From a checkpoint of a small transformer trained on Wikipedia.
Size: width 128, 4 heads of 32, MLP 512 tanh GELU, 3.69M parameters.
Architecture: LayerNorm before each block, learned positions, biases.
Training: a variant of SOAP for these matrices, 114M tokens, 3492 steps.
Each number is 128 + 32 x the weight over its row's rms, rounded and kept within 0 to 255. Layers, rows and columns count from 0. Numbers have three digits each. The size before them is the row's rms in percent of the matrix's.

# layer 10 MLP down, 128x512, rms 0.143, rows 100-127, columns 416-447
100:134142112064084133139164113150125113122133133103117110145174070133136128105132115191162082119149
101:160135174126128130113148110155119079122046169156154104105163124070084150121119124159162157051114
099:119128065103121110175107075127107142149153088068151108134071155123175133122065133074114148113127
101:183138084092153172133146142104117152169123093138103146117103135142126101142114127210063102075096
095:187115114184130073139095153077195158172050054112086164158098155172221134161128088114096155112104
099:079119163151147141127125157118114174160139126135165153121136130127129090086195147161126163185195
101:105132111149112101097084119128122132106109124121101131092183141135151142116140144113139181169130
096:170199140081138160104165107104142140192188135180100113104154168159110133130185095105113143120136
091:140148131155160143174092124144195098155147145079102131125114108075155104115146209157115102126116
096:208146083076132127113179193100111132155157100075151115101155167158106106113137128103135122168142
106:160063175087158117176184146065132125108084116135188169119096162104085111116144138126157131131091
104:104065127094152145065167131154073114047072173110163115114109094167145104105152146160101136126185
091:163119166109084168131132069139112161078152129147114144139109102109180124156141114132141120126085
090:118119188109094107124128067159139144124124044062153118085098124113143148096123102104092153127072
104:154099082125125106142125185139158082149125173089061128086126136125100117107142150119146147124215
099:121139070137087175083144121138075144172145072183119125130118119145102104110182134148158154133106
096:122080070107134150132113127120069155128093146143177139177132124097143166152091106139028109095117
102:071141158145146179177157154158155131154128173090154143120113140089119183160097130099175125168100
095:133141143122121153142127145102179216145175109200140143140115160165126103140195129121114122190093
096:134101125083123158146119146123139151109134139128112157145113129119077136141090101067125151188144
097:139150123116156120137121062123105132170098168188119139123171079164236158169120160116169082143173
107:103132138094153088089131106101127136183121120147095088146111164172126172160197101173102162111171
098:193086148094109125115135197113115103140147134123158132146152131115173151127153106147164136150109
098:084142161169164128135096132151192120078149155100098154126098142138076099104107144121090113082136
105:115146180126117101138205136129088131157160085139056184097119100123130128070089158128155148123148
097:087149094200121114101102159102116102135128129139095091155127112124064161173176108185120116117127
095:122114169145135146089125157201096136111142080117109114108090126171155132095152122079085155135119
098:066192126093170158111169143173123101096161094151171092127144135142079094097148092147140093153116